python train.py --qk_norm=false --parallel_block=false --init_std_qkv=0.0273 --init_std_down=0.0 --warmup_steps=200 --batch_tokens=262144
Each number is 50 + 10 x the weight over its row's rms, rounded and kept within 0 to 99. Layers, rows and columns count from 0. The size before them is the row's rms in percent of the matrix's.

# up: layer 2 MLP up, 1728x640, rms 0.0636, rows 571-599, columns 320-399
# down: layer 2 MLP down (transposed), 1728x640, rms 0.0567, rows 571-598, columns 320-399
# gate: layer 2 MLP gate, 1728x640, rms 0.063, rows 572-599, columns 320-399
up571 094:68 24 44 74 44 57 47 41 57 65 60 48 32 39 76 67 34 43 46 35 41 45 57 67 54 49 59 51 62 42 61 56 61 65 31 77 58 40 60 46 47 76 51 71 43 47 78 59 49 62 20 57 45 70 61 43 43 58 62 46 61 62 54 45 63 31 60 64 62 57 39 53 63 55 45 46 58 45 52 54
down571 100:43 43 40 46 51 51 37 46 61 63 45 71 41 55 37 52 53 61 56 46 36 43 52 37 44 61 49 65 61 46 55 53 49 56 27 58 57 30 57 56 46 55 53 60 55 39 51 45 46 66 59 46 58 52 37 52 57 45 52 59 47 48 66 50 57 40 43 42 42 70 45 37 49 54 38 49 60 31 68 46
gate572 095:56 57 56 52 43 57 50 54 54 52 48 61 49 67 44 49 59 60 48 34 49 59 51 50 50 45 64 60 59 43 48 54 55 42 51 43 68 58 58 56 53 60 36 59 50 52 46 49 54 62 57 52 48 56 56 57 50 61 53 65 38 67 69 39 40 50 70 55 62 67 47 54 64 39 73 33 60 60 38 63
up572 092:57 44 39 36 53 37 58 60 49 64 45 68 61 40 70 45 58 57 53 59 59 35 46 48 57 37 41 52 55 49 49 50 50 40 37 63 63 44 50 53 38 33 52 42 57 29 53 68 43 49 42 43 53 58 46 51 48 47 46 31 58 38 41 49 48 47 55 37 54 58 46 43 42 64 55 60 40 34 63 63
down572 095:56 54 39 47 42 60 60 64 47 45 51 38 72 53 38 48 44 49 43 61 53 49 49 53 58 57 46 52 73 45 60 43 66 43 37 41 39 47 44 33 57 51 49 33 48 56 39 42 53 52 49 56 33 61 57 61 58 20 57 31 69 39 50 47 57 55 53 37 55 41 55 47 43 31 50 49 44 24 39 39
gate573 098:66 58 60 39 47 74 53 56 54 61 64 59 38 59 51 40 50 56 60 61 59 62 55 51 63 38 43 43 61 59 49 49 55 68 51 36 40 51 54 41 48 42 48 52 44 45 52 59 52 41 30 52 46 48 71 48 52 40 48 73 52 44 36 44 54 46 65 41 68 52 52 60 35 63 47 51 74 61 54 68
up573 105:47 70 34 46 55 46 48 39 32 28 46 44 51 65 54 53 53 57 43 41 51 40 53 47 42 43 37 41 55 49 40 30 65 37 50 68 55 65 57 55 51 40 62 45 61 50 53 54 43 53 56 54 55 58 52 35 58 54 56 60 64 39 42 40 44 45 51 72 53 42 55 46 55 62 33 53 53 43 53 44
down573 104:36 53 30 57 68 35 35 35 47 72 36 60 53 51 63 64 52 40 45 53 53 31 47 60 52 48 51 42 56 50 60 64 60 44 46 31 42 33 55 57 47 46 50 33 59 43 36 43 55 61 44 51 48 55 53 29 50 46 65 47 50 53 46 61 40 62 49 49 53 47 52 52 50 70 61 48 60 43 56 45
gate574 111:44 59 52 39 58 78 58 46 47 38 42 42 56 35 48 59 39 58 47 29 47 59 58 53 64 56 73 67 59 42 50 57 49 50 21 47 46 50 46 51 48 49 35 52 47 55 50 57 39 41 55 58 56 45 55 58 72 39 62 58 61 68 70 62 34 57 48 41 51 58 41 25 54 51 48 44 46 51 60 53
up574 111:48 58 53 54 59 77 69 27 58 45 22 43 62 61 57 47 35 61 40 33 52 63 40 34 51 62 58 57 63 43 55 45 49 43 37 43 60 57 48 54 44 54 54 61 36 51 39 52 31 52 43 45 56 51 63 62 61 57 58 71 65 52 53 62 39 64 49 52 45 43 48 45 43 43 60 60 38 47 56 64
down574 107:47 57 56 45 42 45 58 45 47 49 33 41 67 62 57 25 62 40 53 56 46 36 32 47 51 48 29 46 41 66 48 42 51 63 45 27 57 54 63 53 46 38 56 35 37 54 24 42 49 47 42 56 49 44 64 32 48 53 35 49 52 30 56 43 54 43 46 62 66 46 61 61 46 47 48 44 49 51 46 52
gate575 102:43 60 54 54 41 33 36 57 44 31 32 65 57 32 60 45 62 32 47 50 45 22 52 53 48 53 40 56 47 66 50 59 50 43 63 59 57 36 62 35 54 48 61 42 59 46 40 49 40 42 65 49 23 52 41 20 31 42 49 45 53 37 49 52 49 49 45 54 52 41 54 49 48 60 71 51 64 48 61 42
up575 106:58 50 32 40 57 58 65 41 50 38 42 45 40 59 36 54 48 56 49 44 54 60 40 56 57 57 63 50 56 50 36 46 71 49 51 20 42 55 55 55 56 67 43 40 34 44 57 59 77 46 52 60 59 58 53 58 59 67 63 62 58 34 51 59 46 52 53 50 51 64 69 47 59 34 42 43 46 52 57 53
down575 106:57 43 42 58 56 44 49 51 57 52 51 36 50 55 51 58 30 67 57 53 49 50 56 48 61 49 67 42 60 42 36 39 47 51 55 58 52 37 36 51 40 50 56 38 48 49 51 38 47 46 50 30 54 52 52 43 52 46 44 41 50 46 62 48 55 55 57 58 50 64 77 62 41 41 57 40 51 44 55 42
gate576 106:39 43 50 50 52 50 69 70 70 34 60 46 64 28 37 40 54 31 57 30 24 59 50 42 58 49 61 61 50 60 42 62 44 41 66 61 64 49 67 34 51 39 31 42 45 48 60 42 47 56 39 52 48 57 44 50 63 52 43 63 64 41 47 37 72 43 45 44 39 45 48 50 42 48 37 22 63 60 39 56
up576 094:45 59 37 58 60 56 49 70 67 46 49 29 61 33 52 58 51 34 47 47 45 57 55 59 49 32 60 48 70 40 53 65 50 61 57 54 62 55 53 49 65 60 38 48 55 44 51 49 57 53 51 44 61 56 65 40 63 49 42 50 62 59 41 44 41 33 53 52 55 47 46 46 58 63 57 42 54 59 40 65
down576 094:49 26 48 70 60 49 62 65 47 51 37 36 58 49 65 61 60 56 57 50 44 52 52 42 42 46 57 51 45 41 35 41 58 51 67 71 47 57 45 29 64 49 60 46 29 45 34 57 49 43 40 50 41 48 66 45 64 45 54 52 73 31 33 46 55 61 56 62 37 51 51 20 58 64 50 35 42 57 40 48
gate577 102:50 47 44 49 55 47 30 42 51 64 56 42 49 58 62 42 61 68 49 50 49 66 51 61 58 39 50 58 47 56 43 48 44 35 54 41 39 46 58 59 58 56 32 48 51 52 55 29 52 64 47 46 45 55 55 60 42 47 41 50 49 49 63 35 50 56 49 67 59 47 50 58 67 45 47 49 41 34 37 53
up577 103:60 42 51 58 55 66 48 39 41 44 54 58 38 61 60 52 29 49 34 47 52 64 59 53 61 55 44 59 56 39 46 54 42 62 51 53 52 49 63 64 57 58 48 53 44 36 50 53 52 61 43 55 56 51 55 51 52 36 39 50 56 49 41 80 49 48 44 46 41 58 61 62 40 71 46 56 54 39 63 44
down577 100:47 58 47 66 56 55 43 42 57 57 64 61 54 62 53 62 40 40 49 52 49 74 36 66 49 47 52 62 59 51 40 53 41 52 39 48 85 62 49 62 73 50 51 68 52 45 54 39 43 50 54 68 42 59 48 42 48 46 45 56 62 29 63 52 56 60 44 46 50 58 55 71 49 60 56 58 59 46 46 56
gate578 101:52 70 50 65 54 52 53 39 73 63 34 62 59 63 66 69 42 49 31 50 51 47 67 59 57 49 61 41 48 44 51 38 59 74 55 39 42 69 51 58 38 27 38 59 28 41 59 66 42 42 48 56 54 25 57 59 49 45 53 46 28 28 53 45 49 61 46 58 55 55 64 58 59 42 55 48 50 44 53 30
up578 101:65 45 52 48 42 42 49 68 49 39 59 49 60 24 38 47 59 47 57 61 31 62 47 49 46 61 40 51 46 58 52 57 36 39 35 60 63 37 41 43 49 55 60 31 50 44 64 41 54 56 40 52 46 50 49 66 34 56 47 54 44 48 53 49 61 41 50 67 41 44 42 35 37 52 42 32 50 50 52 60
down578 102:53 48 60 54 39 50 48 48 50 50 47 53 35 50 50 23 63 44 54 60 32 55 66 26 39 27 44 34 47 52 63 63 50 55 53 53 45 68 54 37 43 53 60 48 70 47 54 38 52 53 59 44 49 56 62 63 50 42 57 48 54 55 47 52 72 55 44 58 41 36 36 56 30 49 45 49 37 55 55 55
gate579 093:47 61 62 51 67 47 33 60 60 48 45 35 57 47 41 52 57 40 57 54 46 45 59 67 49 55 37 51 43 59 51 41 50 64 33 53 62 62 66 40 65 46 37 42 43 57 53 50 43 41 38 56 48 47 36 51 52 41 78 79 70 46 53 32 51 55 58 54 58 56 57 58 36 59 38 47 58 40 58 46
up579 091:37 53 48 52 46 41 37 43 64 67 60 50 68 41 46 57 61 54 40 61 52 42 63 56 54 41 47 38 40 68 40 49 38 51 50 42 71 64 52 43 49 55 30 28 69 39 64 46 45 42 41 56 38 53 46 55 45 50 61 69 59 40 53 43 53 62 50 38 53 52 68 55 48 58 37 48 52 42 48 53
down579 090:56 37 53 50 50 58 44 65 54 55 43 42 56 59 55 60 34 41 44 48 70 55 52 44 53 54 53 40 43 41 47 54 54 57 43 35 56 47 53 55 42 28 44 48 61 59 39 52 52 49 61 63 42 53 45 46 60 66 66 54 62 70 59 39 61 45 41 65 51 47 57 51 56 29 50 46 68 60 50 62
gate580 095:63 62 54 52 24 34 40 48 54 30 86 34 43 43 56 48 33 63 54 37 38 32 60 54 50 67 49 40 64 57 48 49 56 35 64 54 52 52 61 47 55 60 40 50 30 50 59 39 63 56 54 52 29 73 70 40 65 28 57 39 35 55 37 58 52 43 74 47 47 48 44 45 56 62 50 41 48 50 70 51
up580 089:55 61 51 49 49 33 46 38 54 56 45 47 43 38 69 59 45 39 58 53 61 57 57 41 51 49 58 52 55 63 47 64 63 34 56 34 58 41 63 59 39 46 38 54 55 63 65 50 62 51 65 57 42 48 53 35 58 45 51 57 59 51 56 41 66 37 59 42 39 24 48 37 51 49 59 71 48 40 28 50
down580 100:49 55 51 44 47 55 58 26 29 40 53 40 42 44 55 45 36 32 36 44 59 52 45 34 52 46 46 64 46 61 33 53 53 50 47 41 61 64 60 65 32 50 57 57 27 43 67 56 30 58 50 48 46 54 51 36 43 49 56 54 40 56 50 52 50 53 50 45 41 48 70 32 47 43 60 44 46 45 54 49
gate581 102:62 60 36 47 48 31 45 56 60 41 70 45 47 38 55 56 59 46 52 58 64 63 59 29 38 53 48 38 49 44 30 41 51 39 55 47 48 35 37 44 56 56 43 51 47 63 62 49 53 64 48 50 43 37 55 53 27 63 49 47 59 41 30 47 34 45 40 34 29 48 49 63 56 54 67 52 63 47 47 55
up581 104:67 50 44 46 61 44 61 36 49 44 50 39 35 45 50 48 51 61 50 55 48 51 63 36 51 54 43 58 40 57 43 48 50 34 44 37 55 31 36 38 50 48 39 52 42 62 50 43 54 63 50 44 45 45 60 59 34 58 41 31 36 50 25 55 36 50 60 56 41 38 36 63 54 51 60 68 66 40 50 53
down581 105:65 45 40 50 39 48 59 62 42 60 65 57 39 57 49 37 60 65 73 36 43 37 51 51 53 57 47 45 44 67 39 59 56 40 48 56 60 29 54 40 50 65 41 47 52 55 51 49 42 74 57 57 43 46 70 45 37 56 38 60 53 49 39 43 33 42 43 47 42 55 47 54 40 56 53 62 51 34 62 61
gate582 105:41 38 42 59 71 34 45 58 55 61 42 54 60 74 67 52 54 60 61 62 55 48 58 54 55 50 61 53 48 43 56 51 60 46 56 47 55 54 52 61 54 40 54 42 65 54 69 35 56 57 61 57 44 66 49 37 57 51 49 37 49 58 79 50 49 51 41 47 56 55 44 29 73 46 63 64 68 61 50 33
up582 102:58 53 74 42 39 51 49 39 53 51 61 47 42 39 49 51 36 51 54 61 51 42 47 35 44 51 31 43 41 62 53 61 57 50 42 52 50 41 46 49 47 60 38 51 35 33 40 56 45 48 57 34 47 44 44 49 49 43 69 56 52 56 35 62 53 85 47 49 35 43 28 72 33 51 64 42 39 45 51 45
down582 105:52 41 60 45 69 52 31 47 40 44 46 38 54 57 45 43 45 59 43 39 27 49 59 56 36 53 51 38 44 66 43 42 51 41 52 45 44 55 49 54 43 56 46 41 44 53 48 45 47 44 35 43 54 63 47 33 51 57 86 46 57 55 45 67 46 50 64 49 55 60 47 65 49 49 56 38 43 42 36 44
gate583 105:60 45 59 52 47 54 58 51 31 52 52 70 68 54 46 52 54 43 69 40 62 46 50 27 24 52 52 42 70 52 50 59 32 51 52 55 58 43 56 47 59 67 62 56 44 42 51 52 47 45 64 49 68 57 44 42 54 60 47 51 50 43 45 59 51 71 62 54 46 50 43 44 46 62 46 45 51 58 49 36
up583 103:28 38 43 22 55 31 37 54 68 51 59 39 47 54 71 53 47 57 29 70 58 45 46 59 47 49 42 48 37 48 57 48 62 48 51 48 48 53 52 58 39 44 36 51 53 52 57 35 55 55 32 34 42 50 44 52 37 28 33 43 51 51 48 54 44 46 53 65 47 45 48 60 53 39 54 50 51 44 62 68
down583 102:54 47 51 41 53 30 41 54 38 29 50 39 49 30 59 56 66 62 23 65 50 62 48 50 62 57 52 66 38 48 51 52 57 50 44 49 44 48 37 43 28 59 51 48 51 58 46 36 47 63 40 31 40 56 65 62 32 44 45 71 41 65 61 49 50 47 47 52 63 45 48 53 56 51 40 58 47 58 47 63
gate584 107:50 60 40 61 41 36 41 62 78 47 39 29 46 57 33 65 43 45 46 55 50 62 44 49 51 62 37 53 63 72 44 63 50 54 38 57 52 62 48 60 59 41 54 38 60 61 50 52 40 54 44 44 55 55 46 45 67 40 28 66 46 32 51 28 55 40 51 41 37 41 58 47 40 57 57 49 65 33 65 45
up584 104:55 46 50 56 55 60 57 51 51 43 53 43 44 50 31 51 72 63 42 52 51 46 50 60 47 55 69 53 62 55 54 59 39 65 58 38 55 55 70 53 49 44 38 53 52 62 59 45 34 27 51 37 36 71 47 47 40 37 57 31 59 61 48 55 47 58 44 60 49 47 51 46 54 41 59 50 47 40 47 55
down584 102:61 58 61 50 70 79 50 39 63 54 54 54 45 57 54 48 50 57 45 43 49 39 49 83 49 53 50 50 57 32 58 60 46 56 58 38 53 64 74 48 46 51 55 63 30 31 63 50 27 47 53 41 38 53 59 48 36 48 49 24 65 55 42 71 45 33 35 52 27 47 37 37 49 42 54 42 50 40 60 57
gate585 097:57 71 63 62 60 28 41 44 44 63 33 44 40 65 50 34 56 44 45 53 54 52 50 51 64 74 57 55 60 48 53 54 55 37 52 57 45 47 59 47 45 39 45 46 49 72 51 52 50 60 20 48 45 29 68 47 44 50 58 61 53 44 62 35 58 53 36 60 40 63 34 47 60 56 39 54 51 55 47 46
up585 094:51 62 43 49 53 54 62 50 53 50 58 51 44 76 46 38 54 43 53 54 35 56 41 40 51 61 50 41 38 69 51 50 57 40 58 52 30 63 61 52 57 75 49 46 42 39 43 51 40 49 56 68 55 66 47 58 45 41 58 61 58 64 45 69 54 62 41 43 50 48 37 52 54 46 64 51 38 38 49 52
down585 102:56 46 32 46 43 55 31 41 60 50 53 51 44 61 36 45 37 48 57 41 39 49 56 51 50 52 27 32 34 51 52 52 50 53 37 38 54 62 47 46 56 65 36 57 49 38 40 56 57 58 56 55 57 47 61 69 64 46 42 46 45 43 41 63 59 47 37 51 45 54 57 60 39 49 52 38 33 55 64 60
gate586 096:53 45 61 46 56 69 47 40 42 54 46 51 51 49 37 57 51 58 58 68 36 39 54 44 61 55 63 63 39 59 33 49 63 50 30 60 62 57 35 53 51 68 55 52 33 56 72 50 40 39 47 54 54 50 46 53 55 48 63 58 45 30 55 61 46 53 54 46 47 49 47 66 35 56 62 62 46 54 42 40
up586 095:43 49 62 40 50 69 48 59 53 58 33 49 30 54 50 65 53 63 33 55 44 29 58 60 79 41 47 56 34 47 35 46 43 47 37 51 60 55 38 55 51 59 68 41 43 40 73 53 43 40 50 60 58 51 46 50 40 28 50 57 41 29 48 39 42 55 60 52 53 43 66 39 43 38 64 53 41 57 41 45
down586 096:50 44 44 27 44 62 21 52 55 49 32 51 26 54 38 56 33 46 35 53 45 43 59 50 44 47 50 51 36 62 44 51 35 57 34 29 47 76 51 49 41 55 56 39 55 39 49 55 41 45 36 45 40 56 47 50 61 47 48 64 43 44 49 53 46 52 50 33 57 70 65 60 45 39 51 57 47 40 60 61
gate587 101:58 35 61 47 42 53 44 60 48 71 49 49 42 51 17 65 41 63 48 66 55 55 80 38 57 45 53 56 43 57 38 50 39 38 40 44 58 46 61 40 54 45 60 36 56 55 47 44 46 55 67 60 35 40 33 47 61 35 51 44 42 38 34 60 57 38 56 55 52 63 45 51 56 50 66 64 48 56 24 54
up587 103:75 59 48 39 44 34 49 49 47 60 60 46 42 54 46 53 50 59 51 64 70 39 54 45 54 37 66 62 50 57 43 35 38 42 40 36 52 48 68 38 35 52 46 61 59 35 57 53 34 40 51 54 45 45 31 43 46 39 46 49 42 40 56 42 47 39 61 42 46 58 55 54 62 46 69 67 50 57 45 50
down587 100:62 54 68 62 61 45 42 41 47 61 51 57 33 60 38 66 43 51 48 60 67 47 51 35 37 59 56 53 50 53 44 40 56 55 48 49 62 49 66 65 53 47 47 50 52 48 56 55 47 43 54 65 54 36 41 40 46 53 36 60 40 72 41 58 49 45 45 56 50 49 71 77 52 51 63 56 42 51 43 48
gate588 100:51 35 54 41 50 64 50 34 67 44 41 54 49 25 29 52 62 56 50 61 44 50 35 45 55 45 41 49 40 35 48 51 31 35 57 62 51 35 56 54 51 40 45 36 48 44 62 51 34 57 46 60 36 46 66 37 42 34 48 61 62 56 46 51 42 57 25 46 44 52 51 45 76 51 52 39 53 39 59 44
up588 096:50 62 37 57 40 31 43 48 52 62 59 45 53 67 57 40 48 40 45 54 39 43 71 49 54 72 74 50 49 71 66 50 44 57 48 42 54 72 34 58 46 67 60 54 48 51 44 56 72 53 67 37 56 30 33 51 71 64 57 44 31 48 51 51 55 59 73 62 48 52 46 59 46 44 57 60 44 47 46 42
down588 093:44 66 53 39 45 43 60 58 25 69 53 39 62 56 56 47 45 50 52 51 42 45 73 62 42 48 55 41 47 66 55 49 28 57 34 53 61 63 43 50 49 52 56 55 49 55 50 54 65 53 42 52 57 51 45 43 75 75 56 53 35 52 39 54 46 40 64 51 54 53 55 52 40 57 50 60 54 56 49 39
gate589 091:56 49 60 51 38 55 42 51 66 54 51 55 34 45 55 78 59 51 49 45 40 36 38 63 70 57 44 50 60 72 55 33 43 52 47 45 60 53 61 59 39 39 42 71 31 43 60 38 55 61 71 53 55 43 61 43 45 42 43 60 34 47 62 46 54 55 59 50 60 67 50 56 43 49 46 38 49 45 37 33
up589 093:55 50 44 44 54 36 53 46 32 29 48 38 54 56 48 46 31 66 53 49 50 64 50 42 30 37 42 53 49 57 49 49 47 55 50 49 38 73 52 49 52 47 63 38 36 60 34 78 57 37 50 54 59 41 67 56 56 57 44 34 62 57 48 52 48 46 52 52 33 43 53 57 59 55 62 54 47 58 56 63
down589 096:55 48 52 55 55 36 44 34 39 38 53 52 59 53 44 47 48 65 55 36 47 42 71 57 45 41 29 66 49 59 48 67 49 55 64 40 63 51 57 47 64 46 56 44 57 51 42 80 39 49 42 49 61 57 43 46 79 60 49 48 57 51 35 67 43 36 55 53 38 63 64 57 62 56 50 50 50 69 41 51
gate590 103:74 41 44 44 44 51 50 44 44 58 42 55 49 46 29 69 45 61 36 55 59 36 53 58 37 56 63 53 45 55 31 44 42 39 67 55 54 45 54 50 54 46 56 31 47 30 61 40 51 56 41 58 34 63 51 51 52 62 49 55 56 46 66 45 51 26 59 52 65 65 44 56 49 64 59 60 56 46 48 52
up590 108:28 43 58 58 73 46 51 56 58 43 46 54 58 62 56 43 47 66 70 45 34 57 49 55 55 54 40 54 53 45 48 39 48 63 33 56 54 54 54 40 41 38 61 50 50 67 41 60 46 42 64 47 47 52 45 47 49 39 48 54 43 55 42 66 53 68 48 50 41 74 35 56 52 53 45 42 50 41 46 51
down590 104:39 59 37 63 58 48 52 45 53 48 56 36 43 41 65 33 50 43 44 49 30 52 50 54 54 46 46 58 55 58 63 57 36 77 45 63 57 55 43 49 54 47 49 47 54 57 35 58 50 51 57 53 49 48 48 33 58 45 50 38 37 47 28 43 48 40 62 47 33 49 27 52 51 47 47 27 47 38 37 54
gate591 094:51 51 27 45 50 48 75 38 41 53 65 52 49 41 50 49 49 38 62 54 63 52 42 54 57 52 57 55 45 57 49 48 58 61 41 45 53 66 63 50 39 30 62 50 51 57 62 50 57 70 60 40 60 50 42 54 58 57 56 53 46 71 47 55 70 49 50 49 44 62 51 61 50 49 35 47 50 51 22 49
up591 098:58 52 45 51 57 27 50 50 49 32 48 42 71 39 55 58 40 43 68 38 51 54 54 42 55 41 45 47 54 43 34 55 49 45 43 52 72 39 52 40 49 64 51 27 38 37 59 44 52 38 47 51 64 40 69 50 41 39 54 53 53 53 48 52 43 45 49 56 37 44 48 57 50 63 39 49 30 43 60 66
down591 104:55 51 36 59 38 58 40 30 48 37 61 58 52 42 33 57 42 72 44 34 70 54 30 40 47 55 56 49 35 62 67 56 21 31 37 35 40 46 54 54 42 48 63 29 43 49 64 56 49 61 54 58 65 49 51 68 51 65 49 50 50 52 42 56 58 54 38 62 58 35 30 57 67 60 69 43 48 42 44 50
gate592 093:43 39 51 53 60 22 48 68 39 49 36 31 38 51 36 41 66 58 51 66 48 36 38 47 43 43 44 72 61 56 47 46 39 66 56 69 64 51 63 68 40 52 46 45 70 48 44 58 51 52 48 52 61 58 60 43 55 40 65 61 54 57 54 66 70 50 40 42 37 47 33 57 46 50 53 62 53 43 63 62
up592 091:32 60 52 50 62 59 44 50 51 58 65 63 60 45 62 65 31 45 41 47 35 60 33 50 53 53 58 49 53 41 48 47 60 52 46 42 39 44 50 40 51 52 57 66 45 64 54 52 53 49 57 41 48 52 70 48 50 41 32 45 46 47 62 35 36 54 61 70 50 48 45 55 55 42 62 49 41 69 50 41
down592 086:47 75 43 55 30 56 54 48 48 56 56 68 46 45 61 62 55 34 36 56 58 55 50 44 61 58 55 33 47 45 37 59 47 58 53 62 27 47 50 42 49 41 60 46 57 47 39 56 45 59 49 45 58 47 62 65 60 41 51 57 66 54 36 54 41 46 55 70 52 41 53 53 41 35 28 51 59 45 50 55
gate593 106:48 62 39 62 54 43 42 53 66 39 59 47 43 60 58 49 36 47 48 52 53 66 62 56 71 54 62 45 47 41 69 48 38 44 26 50 36 30 42 68 35 53 30 37 52 68 44 51 56 73 65 44 53 57 50 59 40 37 50 62 46 42 52 37 44 45 49 29 51 66 56 41 70 37 46 44 63 37 31 49
up593 100:52 56 46 37 42 38 38 67 57 54 62 46 41 33 29 39 68 50 42 45 59 63 71 32 66 53 50 70 47 47 54 53 31 61 43 54 47 44 47 55 49 34 50 38 49 80 53 54 61 51 35 60 56 39 49 60 49 60 47 43 41 37 59 41 56 36 44 36 47 39 51 52 59 43 47 48 47 50 45 55
down593 102:44 39 46 43 37 40 37 36 46 43 66 41 52 72 31 51 48 52 45 57 46 54 55 57 44 52 57 52 52 42 58 62 43 45 48 58 25 53 65 52 52 46 52 55 50 58 67 45 52 61 58 55 51 39 47 57 66 41 40 54 39 32 42 52 45 37 64 42 52 52 53 39 59 52 51 56 47 72 51 74
gate594 100:66 73 57 43 47 44 52 57 47 65 48 38 48 43 45 50 55 53 57 46 66 52 43 40 44 46 47 40 33 56 55 48 44 47 48 30 54 58 44 17 44 45 46 46 61 47 51 47 34 63 38 64 38 53 36 53 44 55 75 43 46 50 70 52 43 34 44 45 70 50 30 45 78 55 31 51 40 56 52 42
up594 100:48 39 42 53 48 27 54 52 39 50 58 48 39 61 45 59 47 42 66 55 43 54 43 39 63 58 53 51 36 54 75 37 60 34 30 48 66 33 48 56 24 55 56 60 27 27 65 62 47 40 55 45 40 56 49 66 54 63 53 50 43 74 53 50 55 58 42 45 48 44 50 55 43 30 54 50 68 36 33 53
down594 099:52 51 57 48 53 29 51 67 64 38 56 62 34 60 37 47 57 46 59 77 42 59 63 51 55 45 44 68 47 61 62 34 49 47 40 47 53 28 52 70 45 53 49 51 41 49 46 51 61 39 45 37 33 56 41 73 56 42 52 61 49 57 41 49 49 50 57 50 54 49 59 54 39 47 49 43 61 41 47 53
gate595 096:29 56 44 45 65 59 45 55 57 43 46 41 66 45 43 40 57 59 51 63 69 57 54 48 52 58 56 36 63 51 57 44 44 39 39 68 55 59 45 55 60 59 46 41 58 30 39 74 52 53 50 47 67 38 48 60 64 46 46 54 49 40 58 73 63 41 53 54 40 58 60 35 58 51 44 59 68 33 59 47
up595 092:38 43 62 55 52 47 52 49 55 31 53 55 39 54 48 62 57 39 36 34 45 46 49 54 64 45 46 64 46 31 35 56 56 55 58 37 42 53 64 44 60 60 42 58 40 64 31 48 40 59 63 46 43 58 52 52 45 59 58 42 54 53 59 42 44 42 40 40 43 39 39 53 40 47 45 59 49 64 57 63
down595 094:49 50 39 54 46 50 49 47 36 55 56 37 50 60 45 57 69 37 37 39 37 37 49 68 56 46 48 71 52 44 65 68 48 54 61 27 55 57 55 41 48 55 62 37 50 67 36 41 50 57 58 51 28 49 44 56 52 55 43 55 41 61 60 42 56 46 50 52 35 39 37 56 31 63 62 68 46 54 35 46
gate596 102:47 57 53 31 51 36 33 59 49 29 51 57 48 54 28 39 44 22 58 49 43 42 52 43 47 49 60 47 42 62 49 56 56 43 35 36 68 43 52 55 66 41 33 80 53 40 52 51 47 49 41 66 48 53 51 50 45 38 53 38 55 57 46 38 42 62 41 71 46 59 38 57 56 47 49 44 48 55 59 35
up596 110:53 59 31 34 50 54 45 50 51 45 63 45 53 54 55 36 61 59 53 52 64 55 66 60 64 50 32 52 36 56 23 54 50 53 56 39 65 44 32 63 58 59 44 37 46 51 55 65 54 36 41 73 35 47 66 39 32 35 45 50 41 55 45 51 51 40 40 63 55 45 53 65 56 51 73 42 48 45 64 55
down596 107:43 64 31 46 48 60 61 46 47 56 61 61 54 48 46 41 49 49 68 46 58 55 43 56 62 52 58 42 50 35 34 56 32 69 38 52 53 28 53 64 42 58 52 45 52 54 36 50 43 40 49 43 54 52 58 47 51 38 45 50 70 59 33 40 49 57 41 48 55 54 54 66 52 52 59 52 58 56 46 50
gate597 098:56 47 51 52 38 44 52 62 53 54 42 40 43 73 62 44 42 61 62 38 48 48 69 52 58 62 62 28 56 43 45 12 56 61 48 61 48 52 52 38 46 65 53 65 45 41 48 40 47 48 68 58 61 32 69 49 56 52 56 63 48 41 40 54 52 42 51 43 49 45 50 48 62 55 61 51 47 46 59 35
up597 103:53 53 44 53 50 54 37 43 60 62 36 62 42 33 43 37 50 34 46 56 51 38 43 54 47 62 60 41 55 47 60 72 41 55 60 44 50 70 50 43 48 57 43 50 42 43 52 57 46 45 58 58 63 46 35 46 38 49 63 48 48 54 42 63 77 53 39 59 48 62 30 44 48 55 64 54 57 56 34 52
down597 100:44 61 64 47 51 56 42 35 56 48 48 45 65 49 58 41 47 57 39 38 51 37 48 51 47 66 44 63 50 47 76 51 44 52 56 29 42 72 54 49 33 53 39 54 46 56 56 68 40 51 49 61 55 43 50 58 34 33 39 48 51 50 47 36 52 45 47 48 52 55 36 58 47 63 68 44 49 62 32 53
gate598 101:47 62 39 50 51 44 54 38 52 46 45 66 60 37 56 40 46 63 65 52 54 52 50 58 69 58 55 34 53 44 43 38 36 46 49 52 49 37 45 50 52 45 47 34 57 49 41 63 45 63 48 75 49 72 27 52 67 53 43 59 59 76 31 41 66 43 40 34 45 22 65 50 41 46 37 52 41 54 37 52
up598 095:63 53 63 44 56 52 31 47 38 44 43 49 39 55 49 46 52 54 67 58 56 44 46 43 57 57 52 67 46 33 54 66 49 50 45 58 57 30 43 38 65 50 45 38 52 48 45 62 42 34 35 53 43 63 82 52 56 45 52 50 55 55 48 52 39 60 60 57 52 44 58 34 53 48 48 60 65 45 37 47
down598 101:38 60 78 48 51 44 52 27 47 47 37 55 63 68 42 43 52 48 68 54 38 52 34 54 47 52 47 59 49 52 45 54 41 49 50 70 57 43 46 48 59 66 46 42 37 66 44 58 56 63 36 50 52 33 53 46 49 67 63 56 52 46 36 53 45 47 51 66 49 24 46 70 56 57 32 60 60 50 41 34
gate599 091:36 53 64 36 43 56 54 55 47 43 51 40 53 51 52 44 50 43 34 48 64 58 42 41 40 51 68 62 60 50 31 56 42 51 51 56 60 32 41 43 49 51 55 64 52 45 55 51 41 38 60 55 34 60 34 46 58 54 50 48 50 57 47 64 47 61 48 64 57 56 63 58 46 57 44 52 46 59 46 52
up599 089:65 51 34 43 57 54 54 47 54 56 61 49 47 34 44 54 58 59 50 67 47 47 58 50 59 26 49 47 52 38 54 47 47 35 61 30 46 52 58 56 60 56 67 40 47 58 49 50 50 47 55 37 58 42 67 47 35 58 37 56 43 57 43 38 55 40 49 43 57 38 28 42 46 31 63 62 48 37 60 52